Weights of a small transformer language model: width 96.
Each number is 128 + 24 x the weight over its row's rms, rounded and kept within 0 to 255. Layers, rows and columns count from 0. Numbers have three digits each. The size before them is the row's rms in percent of the matrix's.

# gate: layer 5 MLP gate, 256x96, rms 0.0853, rows 151-190, columns 48-95
# up: layer 5 MLP up, 256x96, rms 0.0796, rows 151-190, columns 48-95
# down: layer 5 MLP down (transposed), 256x96, rms 0.114, rows 151-190, columns 48-95
gate151 109:120142135106091150122132137186165109112115111129161108134103088120137132119106106128185134149133125128140180152145131144101172100136129117139131
up151 100:148160088172105138126089096124154105130148119107115154122158149139147092158131127115147149175174139116144120084131123155136108116154143122139080
down151 107:080117139094175109142149145119124158143151175125090116102070130137123122161154109104097137106078149113126149122113124132157111188109127121116131
gate152 098:145141144106138151109098082155155130154120162108143128147159097140105109073117169145083126161100075158159155159154164126118143147103119134139117
up152 105:115133138108160128116125134122114160137118151135125157110089079118136138097122141118124144147109103160151152084067136077164136130087163141125162
down152 103:155128123167112120116096159143119130125124151157119152093137139101110106100117131134137159104092127138164146151103155152134121095106109071149114
gate153 110:119127114081119147117125154146143122123123169131137083143123129172115130106076120144106167154140087146099128096146094118110111133133157154094143
up153 100:094085105119123121134122153101161133156145150091157144103131149108144145210154136134166122177104114081133128147124128139123108175136116118121147
down153 093:114134055119136163138156105157077147127110134125120164148177154141110145099147131114143124099119122128137117113114111098157128126127115108139075
gate154 099:141136111110136111096092095167124135110130159120171157083102146128106109115094123129157093168083118151118144119099136102138140093138095145092123
up154 102:138091099089138140123142096101152136135124098094146152126171173160169085114108139112155130131116096140090159125129151118137144084156110103171112
down154 102:101114149110150124118125116146166146121139143100108136107129181147132100100159129116135113100120103070155101136112132154125152159117118106133122
gate155 105:145138150068155126147091131157141120080146135099146125122099155133139120108142115109107142164119126166145113100118153129134095099101109105111104
up155 101:072111145103121118125115156140139126144136157118118157092131117112108153146143101158158190136146119098178110114129141146161123124134134142112113
down155 102:126151162166116119139131088134131102096137106133151145107092131154140145167142149116120114120118126126125125122106097163160163120090150153116147
gate156 092:120106140105165149148132142165133121113149118087140135148144176158086167108148139109120115151102178145111119122135150149106141141106125145166108
up156 095:154150117118147096123175107112098155097130156134124127169148089137140112142123133143105108129084090169113132070087112106112154115155137124099140
down156 094:123102109114115127135107131106075160129158109118166054114100101084145134108125109120151112138123120106108132169130117141188125152081134137113101
gate157 100:118131164144145142138080124149120100148126154128105091176131120139082152113140149122092105137123092110098079162092183123120125143148162132087111
up157 098:124122112148111149110092132151133138125171158161124098119142139127134157098148130170139129124089123137155092144150143076140093129163136138096127
down157 100:134171062111099128141134124119061135107123092149120179101121120115155115159113119145143136120167126129130150120149127167099150131093115126109120
gate158 093:071159083081108126151105113097129128124147146163139124166126163150082137141160135126105105118121144162164105113121128112085132123146132161155109
up158 098:135096150152129123141112153189140143150120143158114121081119129114164150162134119122134121093104132141094126126165126130108100142111142142124136
down158 098:098122159116112132125113180157134112131107116163142114095110166185115129130136105118152085155145130124100131108105120130146112107081103137126136
gate159 102:121128142127126180122114126155153125132082119134148112119100141146103106110142103105143134118100131165139177127181099131127157102126087149097109
up159 100:135146108076174163142185135131144088096171108193121160128107144150120145148111113136107098138120132134099149141156114104091099145126177116110145
down159 103:133128108113140113137119163130154144138115101104098159071132144162127118152089142172148172171115181103079138124122143136169115113101127111101097
gate160 095:152151144177142146117155143151150101131137128113124167125113147110127128165124132123104157145142091144135136177176148140121094122109138120104134
up160 100:146162097141102073172118154133136108144126111157142120119057179138152162133144134158139136148130119123122124129105124101156151123159104138119111
down160 100:144115110138094159138126121128124122166159159211152132140071151069084144122127141154137125095136099148138145143106136131174128129141081130113120
gate161 112:149142107089116146139096092165118146126128191138110142169164104160125116115067126125081121133113122144152149155165144144144116122142155071150139
up161 099:090147095138102146109153134116150113128124154112107163091127170101149114084126140062137087094176109152153103153104106158145142142145143112139122
down161 103:106133137133110096138157126168114119089156108110120135143126184206116092162129111127143143128118150106095144103138108106111117095124124112131149
gate162 105:172135116111123144122091124144155083094136116099116124106129175129110156136116142095104158158063133155141132113136132155114087104137131140118102
up162 096:145128116125151149100117116138089123154146109147101104190136129155109102114170120131120110100146152112113124126126096090146153111124099125137124
down162 095:160161112102140102112161111127157094132151122086145117122121154182082140120078146152115143121118132108121119134136106120128133091155099133136146
gate163 087:124091135121130132122127144143133162141147125158129107101157142121090115080107136092120148138127143106125089162059121095078126106126168083133128
up163 095:146109124156129168109146137135121132175143140151111150090108121082149114139139103138156109155128145097115159148148119179107129089186157128098110
down163 100:140110133098117123151117141121118122125127155063115121131139128135169128141113084158157083156120087138109134123153143152117132116125118112156136
gate164 109:169153117129101107157074177133154112107171113151148109120119076147114166116153129088144106146127109110150130138155134173115158093136137134142122
up164 101:151159139132137144153109079117162129133103108151101119140164130144171139130152164113126119119117147144120129132154109078114201078133137093127077
down164 102:098101141147096113106159131160141108085141152155144107126141117111137127168143138103179097114121160123154120169140169121138152173107130132131127
gate165 101:119128157142120141095103123135144139162138143161150135117139119146129094066134175092105131145090092146139169162113130112132126134131090138098146
up165 106:143165128104103144176134144144120166120167136116122129161109105088131120101083135115149143089168122086166119140168140117126137115118125092116089
down165 105:092136153109123112126150129157134112164102106108148094147091156106099096122141121160144124117138122100144134148118119156110085129121161086105141
gate166 097:158118171139074132095094164122139094110117133086161131126110151130117165144127137125103131128133124097120152176119173094125126119106094135170136
up166 100:140162110093113153136133121113142100158142117066127136155141162170153131163148122142138155176101151099156126180170126122140120148104112142125100
down166 101:141097156137134145138145173155131127136123136120081120130096120108126146133105140182140127086078135125153114108102147116144093166139170148128133
gate167 101:151137168168146150095108091132100130165122152147099110150120102146146137173113084133160129154134146121101083122139178124149120099165119142131175
up167 103:108123110142120135145110164072122112095114099142125148126127168151144162153145116156158139128161093111140126147130118166137129129180095133169110
down167 100:108139116127130104103111103126138125120093110164153130140146141107109136089151104117094137122117127131101187152116121173098161129138125097137090
gate168 105:141155132094127153127110131126145153097130168143139150123175131120079123101137117140080136148131165095097091111128118124126134098149145119104131
up168 103:108132106156143150145122126167149123144094148123117141130154149090131125166136101150180108086126131145106116115113179167126113096135125082124148
down168 101:129148162145101124044103149108151113152142105131152147141128135131127120154166167120090114112143158117122117113118151119078088079153115103136110
gate169 104:142118129121153144117131133149111122114137172115144146156136084154131105143075115134188129119087129106131142108119155087126128116153139122110159
up169 102:142129113112123164114127107113147121123110105084143150116149119122117138105136100106165098119141092121102136127112145147119131115155102146146144
down169 108:154095140142099149113115108135112104180135148093111136103164144122112137146130096153082127117136095136168131137111116061149107115110112132143158
gate170 104:145150179129174136172105112078139147084127110127091080146108101140110154097150159112095118139134145150131118149123144120107113152119134155118158
up170 105:127127127170112123139127101146093117138118113107138126103144162130130133131126107061154127151111144115097145119120105147118133136115125089213123
down170 109:088156109132167193127105148113084116131162091088123079141115124134093120099121124083108125116152131134148117153121117117141160129131176154114111
gate171 088:114099145144114136139173136103136143104149108142147108147112161167077100089127104105153144152064151180076092123098159151112136146126140100126171
up171 090:101141126117116130140141112131163154110156190105098131104119139107133148152142116165169107121175120143145097124119133112097121174141111172142132
down171 089:199095107136149150139152121123096140107142113130156126135122140163114125142104108134064109121065128164084117111137134133141141110099164100100123
gate172 099:116119105186159133135100108084172107109101138113144111146118106126098182122130159149131134162099125119092120116143081139089093125058148141114153
up172 107:111109124130151195166119106136103094108129126142108098137104129122108084110152199141168138137135146133103129091122105118122171138114167104071127
down172 107:111157140117127131114135137133116134151143152138090120134137111131157088174084135114160148121120087118163135093130076087122121161153119122147123
gate173 091:125133153135138164120120128128162154167100128133120100097109116118128117160108094122137076125134107135094130144110105120081173134135087129098157
up173 095:113118121136117119149164188135149121143116125175157104156107156171122139139157126129108119153088148133159164115162143150138117119113116141084103
down173 095:114189110114126119122153129133089157138128102117087128090095124139102139060151140084131121153127178112149118151129143113115108115102114113135147
gate174 098:172162139144137157137131139132112123120148150135102142107096086156136126086111108139091146157141152093125129140157113157132115184127157123090106
up174 095:112140141128088137158134150105123159188131159173150144118114121111132099119125136137142059183108147149085140103151167156159139133102144131123115
down174 100:121079123116118103110168156116094152126141113097099133151151106136098116146116063137154149111152090156110097131109126150098141172103153174142125
gate175 095:166101114141130154089139158147162085193163127061148147097124105112114116121120089140097106096140114081107114116142137129123079127110105149112095
up175 098:107130082175123142152136132090124089108111112095142105114145143140154139181117120178136123160149123147079105132133146139123100125098150136138111
down175 099:167144133104155134133101133135138098120101127127101111113129097120111122117092093080164114134161107098155138107128097145133148135113126098118109
gate176 109:148120155151086101117105154129141100112142158128166070099110084128088166090133093139130100167143112127100148151127150143120090077125139160105115
up176 105:116141127126117174122149176117135130142135126095141177130079135166140176125132113126142158131125122097152123161144107132132163112075117101134098
down176 106:126145145128096096149121144106133120167115153153161129089064122123138113105100100106100104168092115135145086175082166116168134101102091131112119
gate177 108:122158128072135114129131188131142068102151129079167150127109145170130134068118167097105156102150083123167132120119097153124119128088131113121100
up177 111:139141179121116114135118119150099108134125184107130122138189133064140136158145102102150119118129092118117127114092184129111164157128134117140130
down177 114:114141140103151096128120129121142130134151144114082101150113153130108111120113107097102193099095149138179141107095134116069143157110114091157130
gate178 101:113143137171161151147093160137133101119105130150128108111121114157087174102125141128142148104085112168142135169131143113131126091156118140132123
up178 105:090111140102086113127138121119099100147107160076119137122130119140116159139160149114097122160075134133116126108154168141135090128113173163120167
down178 106:125143124082163172114106130157144123137158128091156162159151114137113094133119102118110098143109116095090133112134091117140092119106135129101145
gate179 101:150098131168113110107114144131140106116113131129139127130154136145097087120130153110081130097137125097110118157116102149099100117099137171122083
up179 102:167094118169124183127129097130133117128145149121102109092161139089133116139150106106132180131143133160086102140158133121146126148138096135117135
down179 105:111170121101112112157173111142128139118152151124149120122141122150157109095147122104111112101123093135163124132078133148141127137118111113085164
gate180 106:122142108112119112117128157152126118105134141133112113176160125217116132133109127129094121132121115153141099120167122148093093139124152093102094
up180 105:138106105098143113173146157144113065110090086123176124132115141149165148129136130113107128101129130099184117116173120166105123142120152109112122
down180 105:101115111170111122184126102169162128125159102100129139117118158091136141091160140128138109117135133091120168150145120135175136124146099108141101
gate181 090:090170111135115154077132121100124156121116154141154099173100129098124118109132104117141142168112114139136091142135111123128119131140121142103118
up181 101:153165134153142183140135137123095125156153103163129128161105133123119131100114117106099090148120132142090103178128141176146112155117141104145178
down181 102:143106158116147108139110150129131140116155185144138086150145156106102122062121099123142180148130125138164101105137167125142152162126139129139089
gate182 098:114146149113156131117134148116159116103127126112118125118125094109157116120135168115126079132085122151130109132159099120103142135087135093127078
up182 096:105152121133155160106110130103130142159123126094142138130083084132175125168133137132175104132146084133134140117150069137146090138126101128142093
down182 093:156118121060116108128134111162139123107139115108149109165123100086095155147117133165120098134160127117141170129163126089165127169167136119071105
gate183 102:148123150109140115123096143175154136083116111138143096126113134136166113151166158113129090126141147113140070124123103139098177121117128146117150
up183 101:131142123082075095121160128169096120096164137161073102153118121114145081122113110136119149148111160107135129138101112105143145128142142128127153
down183 101:120182112097090129120113109091132145140119118127120098162123141142138117115123138155100124130139162136145171101162082116096129148115138126141155
gate184 114:137134155094140151055073140149173097119090127099165118125115134135124105110131109135092124139114127100121117149129127129117111128108105118154089
up184 103:123166155130122140097136107169104149130196122130107089141139141082140141147127140161124132129127140110121154151118082137136116132182088140117121
down184 107:141178105126127084158150119103118151140141057137123116145107098161110132148165119118170131140113142142107142106069143169099149102115175140135102
gate185 101:125140133108161128128111122116108156115154150127156138170079136149144087092109162121146122139135167137098111165081155141177091131133107113110115
up185 101:077156124148124143155134120106121103104085154116107122156122139062114119149117154106118115120113109159160108103108116122135133130137145102112107
down185 103:117136107136108136143138117106217102126134137111117147123159083119119130156136101106083091100114150099123171155142124134096124103104126124149091
gate186 104:114142129135106127107092140164157155104115121129142091131100101152115110115126153095125112133134122140157143119102159086114166141128069123135096
up186 105:126118098113170135100116155135109147164106132126112144106111135079125123174095101152132135103130111098098104108139072099091104152130147098151171
down186 108:123103150115118127156127131082118100122118112087120157140101153144140109148170154120138139125130123196137104123072116114152067150094099100128071
gate187 097:119152102108129092147110132092153113136110142099122106147158104077145127102081131102109105141101136130075077176138155109115074169149146147118127
up187 098:096124117108178143124105093129147124151093075148131132148156140131116102103118112134148175159165101137132128147141102094111120168127096145132100
down187 098:092103129154142103165150158093124164117120130091099119150110105104128118127111143135159133107132166155136127119174148137143074112160131091103164
gate188 098:144122124137145141087120104119129120083097124142198144117085111129143135149096095146152110165145116115088079113127150102071152095101119146162140
up188 098:117135156113130107151118079152122113168097131124155104069134167116101108103173140126113118131123146121085087145108122135137108133100130117136149
down188 101:160143136121138123132185069116129100130129099125160123122147119127093115147148194144133153156115122101136091177135083160139161110138103157119114
gate189 101:108175096100162117114086145148161130117115147129113085137130164124120131137126085139160122152113163115126091174148149125116136094169159112116076
up189 098:132158118152120145092093139123132137095078147146158148099170165127142072155139116132109135152082140113122104118123065124134171148137138093099120
down189 099:125155145098133096189129124130128116122148118112118137109087097157142091123145150124125116121143118134139143118111136120058115116156124140145117
gate190 098:098162109087112191085130147142143112116135138147127128156124120101110111133127138129153116139127092133125127101148126116083154096090076117117126
up190 094:119148135168133123149141118143111167096127098135120110105146134115175153140127118112144120108156152125113086152161124129159136109129115131153161
down190 098:138179140120114111149102133130088108092107155159101107144136115142143114137120135144133136107148159112148177120089131152117132142144131112155125